From a checkpoint of a small transformer trained on Wikipedia: untied embeddings.
Each number is 200 + 30 x the weight over its row's rms, rounded and kept within 0 to 999. Layers, rows and columns count from 0. The size before them is the row's rms in percent of the matrix's.

# layer 6 attention query, 384x384, rms 0.0377, rows 0-72, columns 0-95
086,241,186,238,163,232,203,231,176,183,184,217,242,161,244,171,232,190,167,210,186,216,220,170,227,208,158,170,283,227,211,174,201,166,178,198,201,171,136,254,175,225,146,132,174,182,232,161,209,241,161,210,166,280,203,188,199,149,136,170,223,202,215,212,243,231,237,190,168,158,198,180,212,129,197,200,168,217,162,200,184,190,132,174,199,168,247,198,181,149,201,183,226,195,172,179,189
069,211,189,265,188,283,272,264,173,223,196,220,203,224,220,182,236,187,229,205,196,184,226,150,207,241,165,178,234,214,207,198,192,156,228,250,177,151,216,217,135,191,184,149,186,174,220,213,256,149,221,183,173,274,170,235,225,158,116,196,194,211,216,174,168,251,275,174,216,196,242,247,187,205,193,170,199,212,176,233,192,197,154,211,127,195,227,173,206,206,253,236,224,220,231,182,179
093,216,201,237,191,146,155,190,224,194,232,224,239,147,218,196,227,197,195,163,185,242,180,243,224,200,184,162,207,209,204,221,239,191,187,143,209,174,160,206,253,186,222,185,230,190,233,203,197,258,145,217,200,153,209,156,145,196,192,147,211,145,198,215,225,216,198,203,158,192,166,162,244,152,187,253,174,183,142,198,195,222,212,176,199,173,263,219,240,178,227,168,200,179,154,222,181
096,192,162,253,177,161,152,199,239,174,230,185,212,102,245,145,247,198,219,183,200,242,219,216,224,174,172,182,222,207,205,228,198,205,211,148,209,179,158,193,216,180,195,232,241,224,270,183,146,238,148,230,178,182,236,130,129,182,205,167,216,177,187,196,188,207,208,221,167,209,147,157,202,148,196,210,171,180,166,193,168,233,234,152,203,160,260,179,193,182,238,168,183,173,150,214,168
094,186,203,199,246,247,223,198,200,181,199,191,163,239,156,212,210,143,200,176,215,207,255,169,206,179,214,219,186,195,191,208,228,192,231,236,129,140,262,183,157,165,192,231,215,210,244,192,218,165,258,180,228,181,201,261,211,197,212,206,160,260,231,179,199,183,216,200,202,224,203,256,154,155,192,162,215,208,198,201,203,167,220,246,183,202,156,160,130,191,144,270,222,242,236,204,148
104,173,212,184,205,253,164,254,143,197,170,244,206,216,178,189,173,224,215,196,244,129,213,147,172,169,262,265,179,219,207,206,225,161,202,225,171,221,207,148,211,196,220,216,174,211,156,186,236,161,178,229,239,237,176,175,262,205,181,225,164,213,185,203,227,193,174,163,168,159,213,204,223,193,224,162,134,200,222,237,238,168,172,285,216,188,135,197,181,201,157,183,242,254,253,181,203
084,184,158,167,181,224,201,243,172,156,232,223,248,194,204,188,212,177,188,219,187,284,288,215,191,200,208,204,225,219,200,242,237,190,207,188,196,179,188,190,206,146,178,189,203,241,233,219,165,242,166,188,203,236,200,162,186,223,206,147,189,167,234,179,203,183,208,215,230,225,172,196,216,181,174,155,142,207,145,220,143,218,266,172,219,184,219,211,180,183,184,224,216,232,138,148,165
088,215,206,248,173,221,185,193,195,156,207,204,220,157,200,217,206,203,144,220,234,188,233,229,253,198,177,184,192,235,181,200,197,156,226,187,232,275,194,194,164,186,145,200,202,202,236,274,215,163,145,221,114,173,274,202,188,235,142,204,230,171,145,138,186,217,238,164,202,201,213,190,193,224,184,185,167,245,197,207,200,267,136,199,243,169,261,192,208,207,185,161,216,192,240,202,198
099,236,207,195,228,195,200,199,190,167,209,175,211,234,224,195,218,171,174,162,179,227,285,177,181,213,250,216,172,163,161,215,235,280,254,192,141,185,197,190,191,193,203,191,265,219,175,212,210,178,195,199,174,199,194,207,177,234,182,190,175,161,207,173,176,197,253,172,186,180,202,265,202,271,219,156,205,222,198,213,187,212,208,242,181,166,157,252,203,149,192,240,209,176,201,193,229
098,254,202,235,212,186,225,192,232,293,200,177,209,189,161,208,209,229,238,219,178,209,147,221,179,201,186,159,226,198,198,130,169,207,192,185,185,169,213,227,176,221,200,141,132,180,232,218,186,238,214,198,194,225,210,233,203,190,179,205,250,177,210,212,184,222,250,218,197,185,242,150,196,234,196,254,204,212,204,180,154,201,184,157,191,186,225,158,238,198,210,218,121,214,182,238,222
111,203,222,97,181,257,214,251,180,183,189,221,229,193,196,167,152,251,211,159,245,160,209,178,207,199,236,210,168,200,200,235,244,201,202,192,143,206,249,195,213,212,192,240,205,209,193,221,236,165,169,170,170,238,186,179,206,231,192,150,202,197,226,212,243,222,232,169,239,173,196,259,195,200,250,164,163,142,206,232,203,186,195,248,198,189,98,180,196,157,222,237,208,219,230,219,140
092,236,233,183,259,204,181,222,166,169,180,179,196,269,258,221,184,194,184,178,237,157,175,118,196,219,169,201,215,200,199,215,192,227,202,198,203,203,263,217,207,224,203,177,170,237,176,197,221,150,246,201,221,222,225,220,196,181,207,212,221,239,202,183,207,241,173,158,194,206,187,201,119,168,214,186,199,186,196,145,226,185,203,226,201,258,209,205,208,199,211,260,210,216,248,169,169
112,211,233,170,256,217,199,231,159,182,223,213,192,169,175,159,162,208,175,184,183,163,241,173,168,183,200,227,238,201,193,234,193,193,197,195,163,209,194,222,228,175,196,174,193,240,237,205,203,208,244,218,229,135,197,194,225,224,225,202,215,198,224,163,188,169,190,200,190,181,209,208,214,251,185,149,238,178,223,198,186,196,262,214,212,215,212,231,159,191,217,224,223,184,221,193,208
109,173,260,189,196,147,224,190,214,237,186,226,189,202,186,183,170,184,219,234,196,222,157,202,169,222,158,183,192,216,184,183,212,193,234,200,223,165,220,230,150,231,240,160,163,219,198,160,191,162,183,238,210,168,172,205,226,199,232,202,187,197,201,206,211,194,198,192,183,230,193,128,188,178,201,241,192,212,196,159,201,170,174,139,202,210,227,183,217,226,206,186,165,229,179,237,221
122,197,126,244,176,233,190,233,193,148,156,205,221,221,177,203,266,185,179,227,181,201,204,190,207,162,198,219,160,158,178,177,229,157,194,211,219,192,267,178,161,212,208,192,183,149,203,237,170,203,140,171,183,215,186,263,191,211,222,193,201,190,193,194,158,203,213,157,209,198,250,230,197,233,228,160,152,204,149,229,225,197,188,220,157,218,185,181,255,217,210,199,180,253,196,242,183
106,199,204,168,170,163,180,224,192,239,193,237,160,201,199,179,207,189,184,257,193,254,188,180,183,209,188,215,198,220,194,218,209,172,168,219,233,140,155,199,190,195,274,209,162,218,178,197,177,195,208,177,238,184,199,189,187,179,259,194,141,233,196,214,179,186,160,165,204,186,164,188,167,217,235,245,175,182,200,227,222,159,188,148,162,155,203,204,249,236,198,167,220,241,194,175,235
143,181,184,215,191,250,165,220,208,177,242,195,234,214,197,174,237,221,193,196,194,178,252,198,208,155,192,223,214,207,198,202,213,145,213,190,152,236,205,201,215,176,190,198,202,204,210,216,176,150,188,168,206,235,201,189,199,252,205,164,167,234,241,198,165,203,244,186,175,176,213,242,249,185,194,156,222,210,168,198,201,217,205,241,237,171,187,255,179,192,188,248,228,153,195,166,201
093,215,213,262,168,224,157,181,163,169,254,164,205,150,187,197,200,235,227,229,199,208,213,196,165,157,238,192,182,218,219,202,179,237,161,169,185,243,191,106,255,183,163,234,234,205,207,197,198,162,154,206,188,197,160,202,163,207,231,185,195,161,237,253,216,189,197,226,211,193,245,268,287,164,154,168,223,191,160,191,184,241,175,236,174,189,193,145,194,195,165,224,184,204,181,221,200
120,228,150,261,206,250,170,183,173,236,233,169,210,168,224,189,227,222,222,180,208,205,233,226,208,204,190,191,232,234,221,199,235,226,179,203,217,257,139,192,260,178,141,176,226,193,254,186,235,236,128,200,163,259,231,211,212,212,176,229,209,163,199,215,208,219,202,157,237,227,186,235,205,232,223,191,194,245,179,271,182,224,217,221,162,156,191,161,149,205,186,247,217,183,253,238,155
091,171,237,200,178,214,200,198,255,206,189,218,183,229,213,258,196,164,197,167,221,185,189,215,247,198,175,259,206,182,197,216,195,189,220,189,194,252,230,155,162,159,219,216,208,145,197,202,153,175,210,213,220,239,253,133,152,220,177,208,220,229,180,99,170,175,200,169,188,186,158,219,170,156,166,169,209,171,196,143,228,169,214,183,187,229,259,231,200,200,172,152,210,238,212,178,246
088,130,185,143,262,196,238,195,179,190,217,181,239,228,185,143,104,198,163,194,223,201,231,213,249,199,234,183,228,230,154,175,195,195,254,224,243,214,228,210,214,229,233,175,237,191,200,203,176,204,195,148,258,258,189,220,217,208,246,161,181,255,221,188,199,240,194,251,202,214,183,178,217,134,188,184,194,235,165,220,188,156,239,184,256,183,221,237,160,200,146,226,209,206,173,175,219
093,132,143,190,209,158,241,153,137,190,209,197,202,182,192,218,199,197,186,208,232,286,213,206,192,190,178,253,196,201,145,197,206,180,198,227,209,200,174,186,191,247,262,205,245,165,191,173,156,216,206,250,205,222,192,179,214,203,243,196,189,197,182,201,130,199,164,201,191,201,265,171,217,237,184,198,210,219,215,218,213,222,225,175,185,225,177,177,165,215,191,178,208,206,184,187,174
088,162,204,178,238,171,206,196,175,191,175,144,215,244,223,223,194,176,209,198,190,230,180,189,241,195,222,243,243,219,179,256,241,209,245,220,216,220,196,202,188,223,252,215,306,171,181,145,204,179,213,181,205,247,237,198,188,200,221,258,235,238,210,169,189,224,154,161,193,228,197,221,165,174,170,196,207,167,229,196,228,219,150,145,221,270,221,214,223,234,170,201,216,150,205,170,232
062,164,157,233,193,251,205,134,206,254,199,199,186,214,185,200,240,207,173,201,170,232,165,239,258,176,225,216,184,240,181,204,153,275,194,214,207,202,179,124,211,216,230,264,245,161,234,168,191,181,150,192,157,232,239,171,216,154,203,229,184,256,212,227,143,207,191,196,185,205,236,236,190,156,183,182,203,223,213,205,211,262,141,115,176,192,241,230,209,186,174,185,198,242,185,212,170
100,170,279,227,224,193,207,250,240,201,204,200,160,190,208,219,204,200,232,208,216,164,205,221,217,212,179,218,263,209,210,289,219,193,193,191,198,197,216,188,203,151,215,203,187,222,180,218,171,203,266,218,186,198,179,139,182,208,189,218,250,235,198,126,228,209,162,171,222,173,145,179,214,157,164,245,249,187,269,148,251,155,196,211,194,247,212,244,186,221,196,183,178,169,206,181,265
068,203,227,148,241,236,215,182,192,226,223,192,231,221,182,182,105,198,210,189,196,207,176,168,179,222,234,217,241,208,216,218,189,246,224,214,247,170,197,232,191,190,202,187,248,208,195,128,177,189,224,212,246,201,240,221,248,162,221,191,212,239,198,194,265,253,188,165,217,179,185,232,121,206,191,219,183,174,227,178,185,169,182,162,260,212,247,169,238,202,194,236,206,239,193,159,191
069,228,174,239,115,186,186,189,187,163,212,195,180,186,217,211,225,158,205,232,183,188,191,248,166,146,194,186,176,167,206,255,175,167,188,195,177,162,158,232,208,214,167,137,172,196,244,211,249,235,185,225,173,200,201,235,176,234,179,215,199,195,183,167,207,182,224,181,237,158,185,175,197,256,176,190,198,249,214,149,218,241,153,217,188,186,187,215,214,247,231,209,218,213,202,253,155
070,201,245,191,248,167,193,219,185,219,217,223,160,192,193,224,259,198,205,248,192,206,243,221,151,213,196,224,154,203,196,183,112,178,203,195,159,203,203,202,176,180,165,193,173,252,249,212,180,243,202,218,218,157,233,226,190,181,152,231,165,184,160,212,214,185,212,178,206,148,192,229,194,148,215,214,164,175,194,169,178,203,223,224,218,191,198,189,164,189,222,193,192,231,266,196,163
064,237,180,202,195,186,241,219,203,186,197,250,222,219,227,212,280,229,170,235,222,186,217,200,187,187,163,159,104,188,223,166,205,188,198,234,219,201,218,207,169,195,208,206,135,226,271,254,198,192,196,190,165,198,177,235,241,211,158,214,199,162,177,250,198,187,267,166,199,190,261,232,197,180,229,203,179,214,172,236,180,237,232,243,169,181,171,121,209,179,201,216,193,213,288,230,133
088,172,206,203,194,231,228,169,220,217,204,180,189,220,192,184,155,193,198,179,181,215,168,197,229,128,213,247,244,186,204,257,219,227,203,217,185,209,178,169,200,189,274,199,225,225,204,198,206,176,210,230,192,217,249,147,279,168,181,234,264,222,199,151,199,229,189,177,207,216,151,195,107,167,198,214,235,198,271,193,223,168,173,207,237,220,217,266,239,232,189,187,230,203,218,147,216
091,203,159,252,170,192,243,173,177,203,197,159,216,206,237,277,255,196,238,185,177,225,194,201,229,160,209,249,160,186,186,214,236,234,209,242,189,266,173,184,209,221,230,176,239,119,207,197,234,239,187,182,182,224,239,172,220,199,206,222,262,198,191,162,153,207,195,158,219,186,227,220,150,193,178,185,174,226,217,230,232,282,185,155,184,207,220,178,220,245,170,222,215,213,224,227,162
097,239,150,242,195,221,198,213,208,192,216,198,213,212,216,281,243,178,184,265,176,194,227,240,186,238,168,190,114,197,207,149,174,182,181,225,194,224,194,220,202,214,161,164,185,165,232,203,230,237,135,207,214,268,211,258,204,230,161,230,157,158,194,206,169,194,245,185,221,199,248,245,203,180,201,227,154,152,130,231,183,226,205,218,152,167,174,160,192,192,225,201,206,239,246,235,151
079,180,199,128,159,219,217,244,150,165,170,174,214,208,192,193,133,166,221,207,152,173,193,168,203,205,235,168,213,196,209,135,167,177,214,184,200,215,190,211,177,188,163,165,164,175,183,200,172,161,240,183,185,231,222,234,230,198,181,199,192,207,229,205,199,209,214,192,208,221,209,228,191,225,211,145,192,231,192,218,233,186,200,237,182,260,172,207,170,225,176,221,209,221,231,124,183
100,176,239,163,202,204,237,216,187,229,202,189,156,256,192,210,136,211,168,227,216,156,167,190,159,225,197,210,181,153,193,160,189,234,181,224,159,269,240,196,199,174,195,201,193,188,134,187,225,160,285,161,225,199,217,224,238,213,217,236,152,250,180,228,198,169,177,193,202,210,217,248,187,245,212,178,255,221,188,235,238,177,246,236,224,229,131,199,202,219,190,217,219,232,255,154,213
078,225,178,242,201,251,186,219,209,209,175,196,196,164,210,147,220,149,188,207,191,243,269,157,237,199,169,210,209,207,215,188,220,166,223,199,176,190,193,166,155,212,153,219,200,205,248,201,241,198,149,211,191,235,208,214,211,191,133,161,194,166,203,167,238,226,239,174,192,211,158,187,189,143,182,156,152,213,164,196,180,205,153,219,206,152,224,155,163,158,168,248,193,220,185,185,188
082,174,210,201,199,255,193,233,180,150,174,217,177,220,180,155,250,152,214,220,222,161,285,144,177,204,226,207,192,205,186,224,237,168,226,197,167,182,216,175,153,194,178,197,182,197,200,180,229,166,211,208,168,226,213,233,207,211,189,163,167,232,205,166,210,245,220,184,175,200,217,200,196,181,210,134,172,209,189,194,224,153,201,239,170,188,175,195,138,203,190,257,210,244,240,148,179
095,182,223,222,227,295,222,186,193,232,189,228,173,261,196,172,153,196,201,216,235,139,186,157,205,191,213,282,160,186,195,179,184,182,194,249,207,231,243,166,174,183,219,214,201,190,143,194,212,171,233,183,213,228,187,228,270,219,214,220,211,252,196,205,198,198,179,204,184,214,222,224,168,251,191,153,235,242,243,263,246,183,185,185,161,217,161,205,188,226,194,190,221,271,243,181,199
077,184,186,154,200,177,136,212,206,237,160,214,217,185,232,195,203,257,207,155,192,157,101,198,166,199,222,204,190,189,235,175,176,206,179,161,214,278,176,197,245,262,224,180,233,192,173,188,206,201,180,213,221,182,158,192,216,204,179,231,217,158,169,222,215,206,181,162,210,168,216,120,237,230,253,236,204,205,222,173,180,203,186,241,218,229,181,239,252,212,223,172,153,78,180,237,228
105,190,209,185,181,256,170,216,171,126,191,198,206,253,201,205,177,177,204,215,229,177,267,165,188,198,236,251,153,224,176,240,221,195,211,196,146,219,247,140,156,194,185,228,232,215,173,157,259,131,197,206,190,217,194,206,231,213,175,213,188,240,191,184,212,186,185,169,175,190,210,228,188,171,213,132,165,231,193,202,255,174,173,266,194,223,158,185,147,220,203,246,227,237,263,161,177
096,183,236,155,221,211,167,191,157,172,208,202,199,252,195,190,197,208,212,201,172,156,219,164,155,168,250,217,169,196,195,199,197,214,206,211,171,155,246,224,185,203,189,209,212,215,220,228,212,164,214,176,231,207,173,216,244,218,196,176,173,187,183,233,189,209,231,166,210,159,219,267,169,207,209,144,218,167,199,205,200,200,197,248,234,263,127,210,196,182,203,254,225,208,169,223,196
100,151,205,193,207,228,211,191,174,193,166,191,195,253,207,148,189,224,216,185,271,141,234,147,199,203,220,276,127,204,203,240,198,179,213,234,159,199,243,165,221,181,180,204,238,228,196,149,207,187,216,162,230,208,189,167,211,217,198,189,174,252,187,193,224,226,226,193,245,190,209,233,171,155,168,164,203,177,268,225,267,159,211,210,182,226,142,176,220,209,220,204,229,208,212,162,183
102,222,164,198,243,217,237,236,164,211,258,235,219,152,203,203,212,233,224,209,160,183,189,253,219,203,223,197,271,272,247,196,218,140,190,190,211,191,180,191,242,138,213,164,168,206,208,231,191,221,145,198,197,230,177,155,185,193,205,194,203,137,204,215,172,196,210,214,218,247,196,212,229,205,201,220,181,191,154,199,177,245,228,220,217,172,232,179,231,199,209,235,220,201,179,236,189
090,258,233,231,157,202,164,221,213,216,210,236,151,200,222,214,131,196,244,181,230,214,131,207,184,213,175,203,187,209,202,250,193,170,201,196,244,183,199,200,256,222,254,228,200,238,208,171,189,246,221,243,224,195,234,154,218,180,235,206,201,174,173,245,263,200,156,182,172,205,211,156,188,221,226,199,235,180,218,166,209,184,218,261,218,257,171,119,239,182,230,171,188,240,225,250,239
112,218,229,222,175,130,211,189,207,282,165,164,179,218,207,217,179,208,221,186,191,203,121,172,164,220,200,174,176,161,187,152,197,247,193,195,237,176,247,250,185,258,236,177,203,202,176,236,182,189,243,224,231,139,176,180,201,172,226,216,212,175,218,207,246,215,211,193,233,194,217,152,161,243,183,262,203,198,210,206,185,182,187,190,188,214,209,171,252,213,226,215,149,218,200,219,195
109,164,259,189,179,247,157,221,228,155,214,164,186,229,179,209,145,200,204,169,271,171,244,167,190,230,201,199,226,203,210,252,206,228,241,228,138,177,268,181,212,215,181,219,202,239,174,245,224,181,235,199,217,167,201,217,202,198,201,219,220,245,214,187,260,185,191,219,227,181,201,208,190,225,151,169,223,194,168,142,238,177,188,256,242,246,159,195,191,206,200,232,178,144,209,191,264
106,217,148,207,174,221,204,215,210,241,248,248,217,155,210,185,202,199,182,174,189,178,187,242,213,156,158,168,244,201,189,171,172,167,218,204,131,240,152,227,277,205,162,211,200,243,229,234,203,195,169,195,159,153,168,215,213,228,137,218,219,201,201,210,221,225,237,262,253,236,132,179,231,206,173,156,233,218,168,203,184,221,222,241,258,209,179,210,155,227,195,222,215,162,212,210,194
111,238,175,251,187,193,207,140,208,233,184,206,187,160,189,219,206,206,236,215,183,198,226,226,158,132,220,206,171,172,221,184,205,216,133,134,221,115,201,225,215,241,196,170,161,224,207,250,172,242,218,218,159,140,150,193,214,189,250,187,194,165,164,240,238,170,265,253,212,156,240,149,198,242,166,210,211,195,244,206,198,177,178,211,180,208,152,163,183,218,236,157,163,216,163,270,174
112,182,228,203,280,225,272,147,222,260,253,200,181,200,210,205,190,209,189,193,160,169,216,209,245,164,232,175,181,196,184,196,159,247,226,152,246,155,160,165,145,211,209,210,237,206,230,230,167,154,188,176,196,166,227,222,264,188,191,237,235,182,196,170,158,191,244,236,185,187,201,244,163,188,153,195,191,218,239,222,203,230,211,207,172,183,203,220,174,199,256,219,213,234,142,193,198
126,228,243,108,223,199,224,235,206,209,145,237,161,246,196,222,174,211,199,145,241,179,210,171,229,134,249,211,186,202,184,181,238,214,198,185,192,196,241,216,181,190,231,234,180,182,171,222,214,200,243,164,185,209,169,211,209,203,233,166,222,184,148,216,221,167,241,175,201,200,217,194,143,220,255,179,130,204,201,214,214,171,216,201,237,230,196,253,250,174,219,176,218,216,228,191,202
105,212,229,242,145,168,189,210,214,219,204,166,133,227,190,203,160,142,179,211,266,218,158,226,181,212,202,218,231,187,209,201,151,192,229,196,182,213,172,199,176,163,197,185,171,213,210,167,200,207,223,234,207,163,258,190,190,162,140,219,177,194,214,163,227,225,149,166,241,193,178,217,201,207,202,196,188,173,237,170,197,171,169,203,189,207,187,192,238,214,171,187,210,188,216,192,173
088,147,182,219,195,217,211,225,164,164,159,188,231,224,201,182,196,144,188,203,266,174,216,205,254,187,162,177,180,223,178,227,199,159,248,218,200,210,162,201,222,225,218,206,194,178,199,235,204,142,191,153,240,237,209,189,237,255,241,180,205,211,176,234,233,175,192,171,171,231,211,210,202,220,182,197,206,248,218,238,232,212,211,119,189,179,201,246,212,235,225,188,243,175,231,224,197
120,202,290,193,241,175,202,227,208,195,232,205,195,146,215,211,154,229,223,178,208,146,174,186,160,221,227,143,231,231,211,205,224,230,207,139,189,170,239,207,231,199,189,229,188,223,172,217,161,188,293,212,225,124,187,160,179,182,187,180,220,202,223,195,260,226,164,231,236,184,175,170,221,164,173,211,247,176,227,124,231,170,185,203,234,243,195,213,210,179,186,201,164,169,234,175,250
095,183,259,156,252,192,172,172,216,176,178,237,186,181,195,173,130,199,191,177,222,211,186,181,214,209,215,254,226,250,244,202,201,199,215,154,213,176,202,192,145,180,229,272,216,228,167,193,190,126,249,194,172,187,197,194,173,182,227,150,234,213,183,207,216,187,219,225,160,214,212,164,170,197,178,187,197,193,214,216,235,180,108,183,227,209,237,227,241,172,203,157,193,250,186,189,241
079,169,175,162,159,184,239,146,216,150,154,242,190,229,214,221,166,163,181,175,217,166,231,202,247,161,215,195,217,197,218,222,165,165,225,233,179,217,140,196,165,190,189,187,222,184,224,186,244,222,203,198,211,231,225,189,233,222,148,240,255,246,195,191,214,221,230,177,213,209,201,191,148,222,148,195,151,226,224,174,236,229,179,192,241,223,208,245,223,235,233,163,264,251,213,158,175
084,182,214,171,181,132,265,157,196,256,211,231,146,138,231,228,159,189,191,218,244,125,214,231,194,177,153,203,260,181,199,200,182,178,180,215,144,223,193,145,168,182,212,209,197,226,206,215,237,233,199,191,175,218,216,186,258,214,171,215,250,220,218,167,203,255,178,202,267,182,163,198,169,178,141,151,188,203,252,162,234,218,241,195,189,240,172,235,219,227,234,209,210,205,248,157,201
085,191,134,152,279,164,172,219,168,206,214,218,217,161,193,159,191,202,133,204,185,205,256,185,220,244,175,176,190,228,186,121,179,195,188,187,177,164,209,216,213,175,159,180,176,224,243,190,159,224,146,176,237,217,223,244,203,230,179,197,102,180,235,208,181,195,163,225,176,228,196,228,232,206,198,181,216,214,90,234,170,195,203,222,168,163,180,182,181,175,194,185,212,221,160,169,200
068,148,234,204,216,225,185,187,157,225,217,154,193,221,198,200,166,201,203,187,210,232,156,158,237,169,240,224,251,196,175,267,215,227,192,208,200,182,191,237,193,233,271,211,238,160,160,163,178,159,264,199,189,189,213,138,118,155,217,183,271,214,214,185,204,227,141,181,197,215,166,218,144,191,206,227,224,173,231,162,225,183,201,176,224,221,223,245,216,216,151,175,199,195,197,184,251
086,194,263,241,205,229,201,188,190,188,194,181,186,193,222,187,153,228,224,198,255,179,147,209,167,202,222,214,208,189,228,240,201,225,189,210,195,165,196,200,212,229,235,282,205,222,178,220,246,140,223,235,160,191,152,180,226,196,261,172,207,181,192,241,242,199,205,234,207,241,180,204,226,210,185,216,211,216,256,224,215,175,166,217,265,192,208,190,276,194,188,202,178,202,199,217,219
067,191,216,263,201,159,207,187,172,257,239,151,172,191,252,238,244,220,206,217,284,169,185,189,221,185,164,233,260,233,179,235,188,169,209,211,213,259,185,161,274,231,194,225,185,174,190,170,249,203,227,217,169,168,228,177,155,172,221,235,252,148,203,196,201,178,160,198,255,177,186,176,237,176,171,260,237,231,214,203,212,186,209,196,186,219,194,191,176,211,163,163,215,199,208,237,242
077,155,116,211,168,221,161,173,209,227,202,188,205,226,167,177,277,205,171,207,213,223,212,249,269,168,214,214,209,242,182,179,227,185,228,212,219,206,185,202,266,233,239,249,187,166,220,255,192,164,152,157,208,257,175,206,186,201,231,189,200,223,184,260,111,187,227,219,187,247,189,233,209,207,188,190,168,189,193,181,193,221,190,142,190,163,222,245,172,210,145,209,201,177,183,227,166
078,238,200,192,203,112,239,193,160,183,241,157,227,187,201,206,179,194,185,193,187,208,199,203,222,192,168,222,264,174,173,243,258,204,185,210,187,227,216,198,194,219,222,179,239,150,155,208,215,198,183,217,191,240,229,175,174,184,165,181,186,235,251,181,194,230,180,148,252,187,174,205,167,192,220,247,204,210,201,191,230,244,158,214,213,231,201,261,262,259,176,231,198,139,248,149,189
070,212,186,155,231,188,194,195,200,178,203,200,202,224,239,218,242,204,206,198,198,208,244,216,209,255,197,211,212,223,187,210,168,197,232,214,168,197,192,275,203,148,149,135,197,199,205,148,185,230,231,187,246,179,240,217,121,181,160,221,196,280,176,171,158,177,162,152,236,156,163,212,210,193,188,214,196,212,232,103,224,236,212,194,211,180,272,247,199,221,180,203,207,196,233,188,222
084,168,200,127,180,190,174,209,192,154,177,217,245,302,162,215,210,177,191,160,135,198,200,160,286,264,214,183,146,200,168,160,208,192,274,162,231,193,155,254,172,205,146,187,217,140,159,160,219,170,184,178,230,220,236,247,193,203,157,181,167,238,197,172,173,213,218,189,171,222,220,209,190,168,230,185,184,214,168,195,200,223,189,180,195,203,226,227,172,170,181,171,200,233,141,181,199
056,157,197,229,147,207,180,184,178,185,216,154,219,176,192,203,152,231,200,166,220,255,181,189,254,241,230,257,241,176,184,203,186,215,204,235,233,214,147,233,176,248,229,229,238,187,187,177,190,148,169,264,169,132,203,145,234,165,199,155,163,171,212,191,206,212,184,196,240,234,192,181,205,246,228,231,179,232,266,210,210,219,196,176,218,176,233,212,185,194,184,175,204,153,194,219,122
048,199,214,219,171,202,231,250,145,192,198,208,232,188,181,155,176,154,170,240,230,160,139,241,227,189,159,186,201,216,220,199,138,218,193,205,182,244,209,168,238,192,173,205,230,200,168,232,179,176,194,202,160,207,159,228,199,164,225,208,202,216,166,200,136,259,169,166,159,202,213,181,190,124,200,200,242,175,182,200,175,219,185,217,184,173,152,216,191,185,173,215,211,215,210,155,220
051,167,169,190,222,178,198,184,196,207,217,213,207,145,156,203,141,227,214,191,238,157,193,230,172,182,243,230,218,160,221,168,221,189,216,183,222,234,179,201,241,199,238,175,230,202,166,206,206,181,214,222,135,292,195,171,247,199,159,204,265,181,216,179,238,207,174,207,196,198,220,234,166,200,194,237,203,256,158,185,221,175,193,190,147,193,161,204,252,182,162,147,182,250,190,210,146
054,180,243,161,204,164,198,237,206,193,196,206,244,151,180,210,240,197,161,226,226,232,140,195,200,189,168,137,168,228,202,232,177,158,189,208,255,166,248,159,195,210,273,216,149,174,222,236,193,212,255,198,263,154,213,216,161,228,190,205,127,189,198,179,190,225,225,214,167,205,199,157,206,189,154,182,165,181,191,193,160,233,246,239,236,227,207,228,133,207,245,162,233,208,211,180,206
052,204,204,173,119,228,144,195,216,209,171,210,205,246,229,190,195,193,195,223,188,214,161,232,241,201,171,190,193,154,226,208,148,170,190,209,231,196,218,174,215,224,216,229,164,166,212,216,232,202,243,167,185,164,222,195,211,209,200,163,177,214,229,151,185,280,203,217,238,219,214,135,155,191,163,187,173,147,194,186,188,109,212,211,162,218,192,171,124,211,198,135,212,201,155,189,178
046,211,196,231,210,148,173,242,221,264,184,193,211,234,213,221,189,176,164,213,187,241,239,180,174,209,208,197,220,199,219,169,162,238,206,210,173,206,247,137,191,155,220,204,152,161,210,167,189,152,230,204,133,231,151,225,234,152,138,199,215,187,214,218,187,195,227,178,217,229,222,141,192,183,249,227,158,180,198,231,221,212,190,183,178,132,233,215,175,215,140,191,169,180,223,248,169
060,205,215,264,181,221,234,183,195,230,235,228,177,208,157,197,196,190,195,188,206,176,243,153,179,179,225,217,189,246,197,153,194,250,230,152,212,203,234,263,196,215,186,148,222,215,142,170,247,226,150,220,212,255,230,156,196,188,200,214,206,202,141,219,250,216,190,156,233,171,162,226,219,214,240,210,139,183,189,256,230,223,182,185,154,170,171,224,209,196,179,232,204,228,223,173,176
048,201,162,216,212,134,174,219,219,149,212,197,236,212,230,179,235,164,128,212,198,218,182,212,193,216,162,188,208,179,205,188,190,186,170,193,221,208,200,190,219,147,233,173,179,219,203,245,181,203,237,200,252,209,190,159,248,217,152,220,201,179,164,183,159,197,163,205,203,246,226,165,195,254,210,205,231,207,174,189,149,149,160,181,235,230,226,242,220,220,187,171,177,198,154,240,217
063,216,202,219,246,257,182,199,165,198,217,180,195,230,224,199,228,217,188,211,227,124,187,233,214,222,183,213,166,191,174,251,206,181,227,231,274,169,208,223,205,209,241,207,230,165,207,220,202,192,197,218,189,179,283,225,226,167,174,210,160,224,142,158,186,200,199,211,226,205,214,164,148,217,221,168,230,269,176,238,202,217,240,197,170,216,225,240,155,249,198,184,207,229,233,168,231
066,205,237,195,161,166,196,172,200,175,205,150,195,173,263,217,208,231,195,223,206,164,206,194,213,187,226,155,206,179,166,226,144,224,224,200,221,194,115,176,236,203,244,164,228,225,216,165,224,155,181,188,189,175,264,168,237,176,183,212,205,168,175,221,192,196,161,215,210,181,232,230,181,197,218,191,209,207,197,230,146,199,270,180,124,195,189,264,147,236,175,130,195,182,254,202,213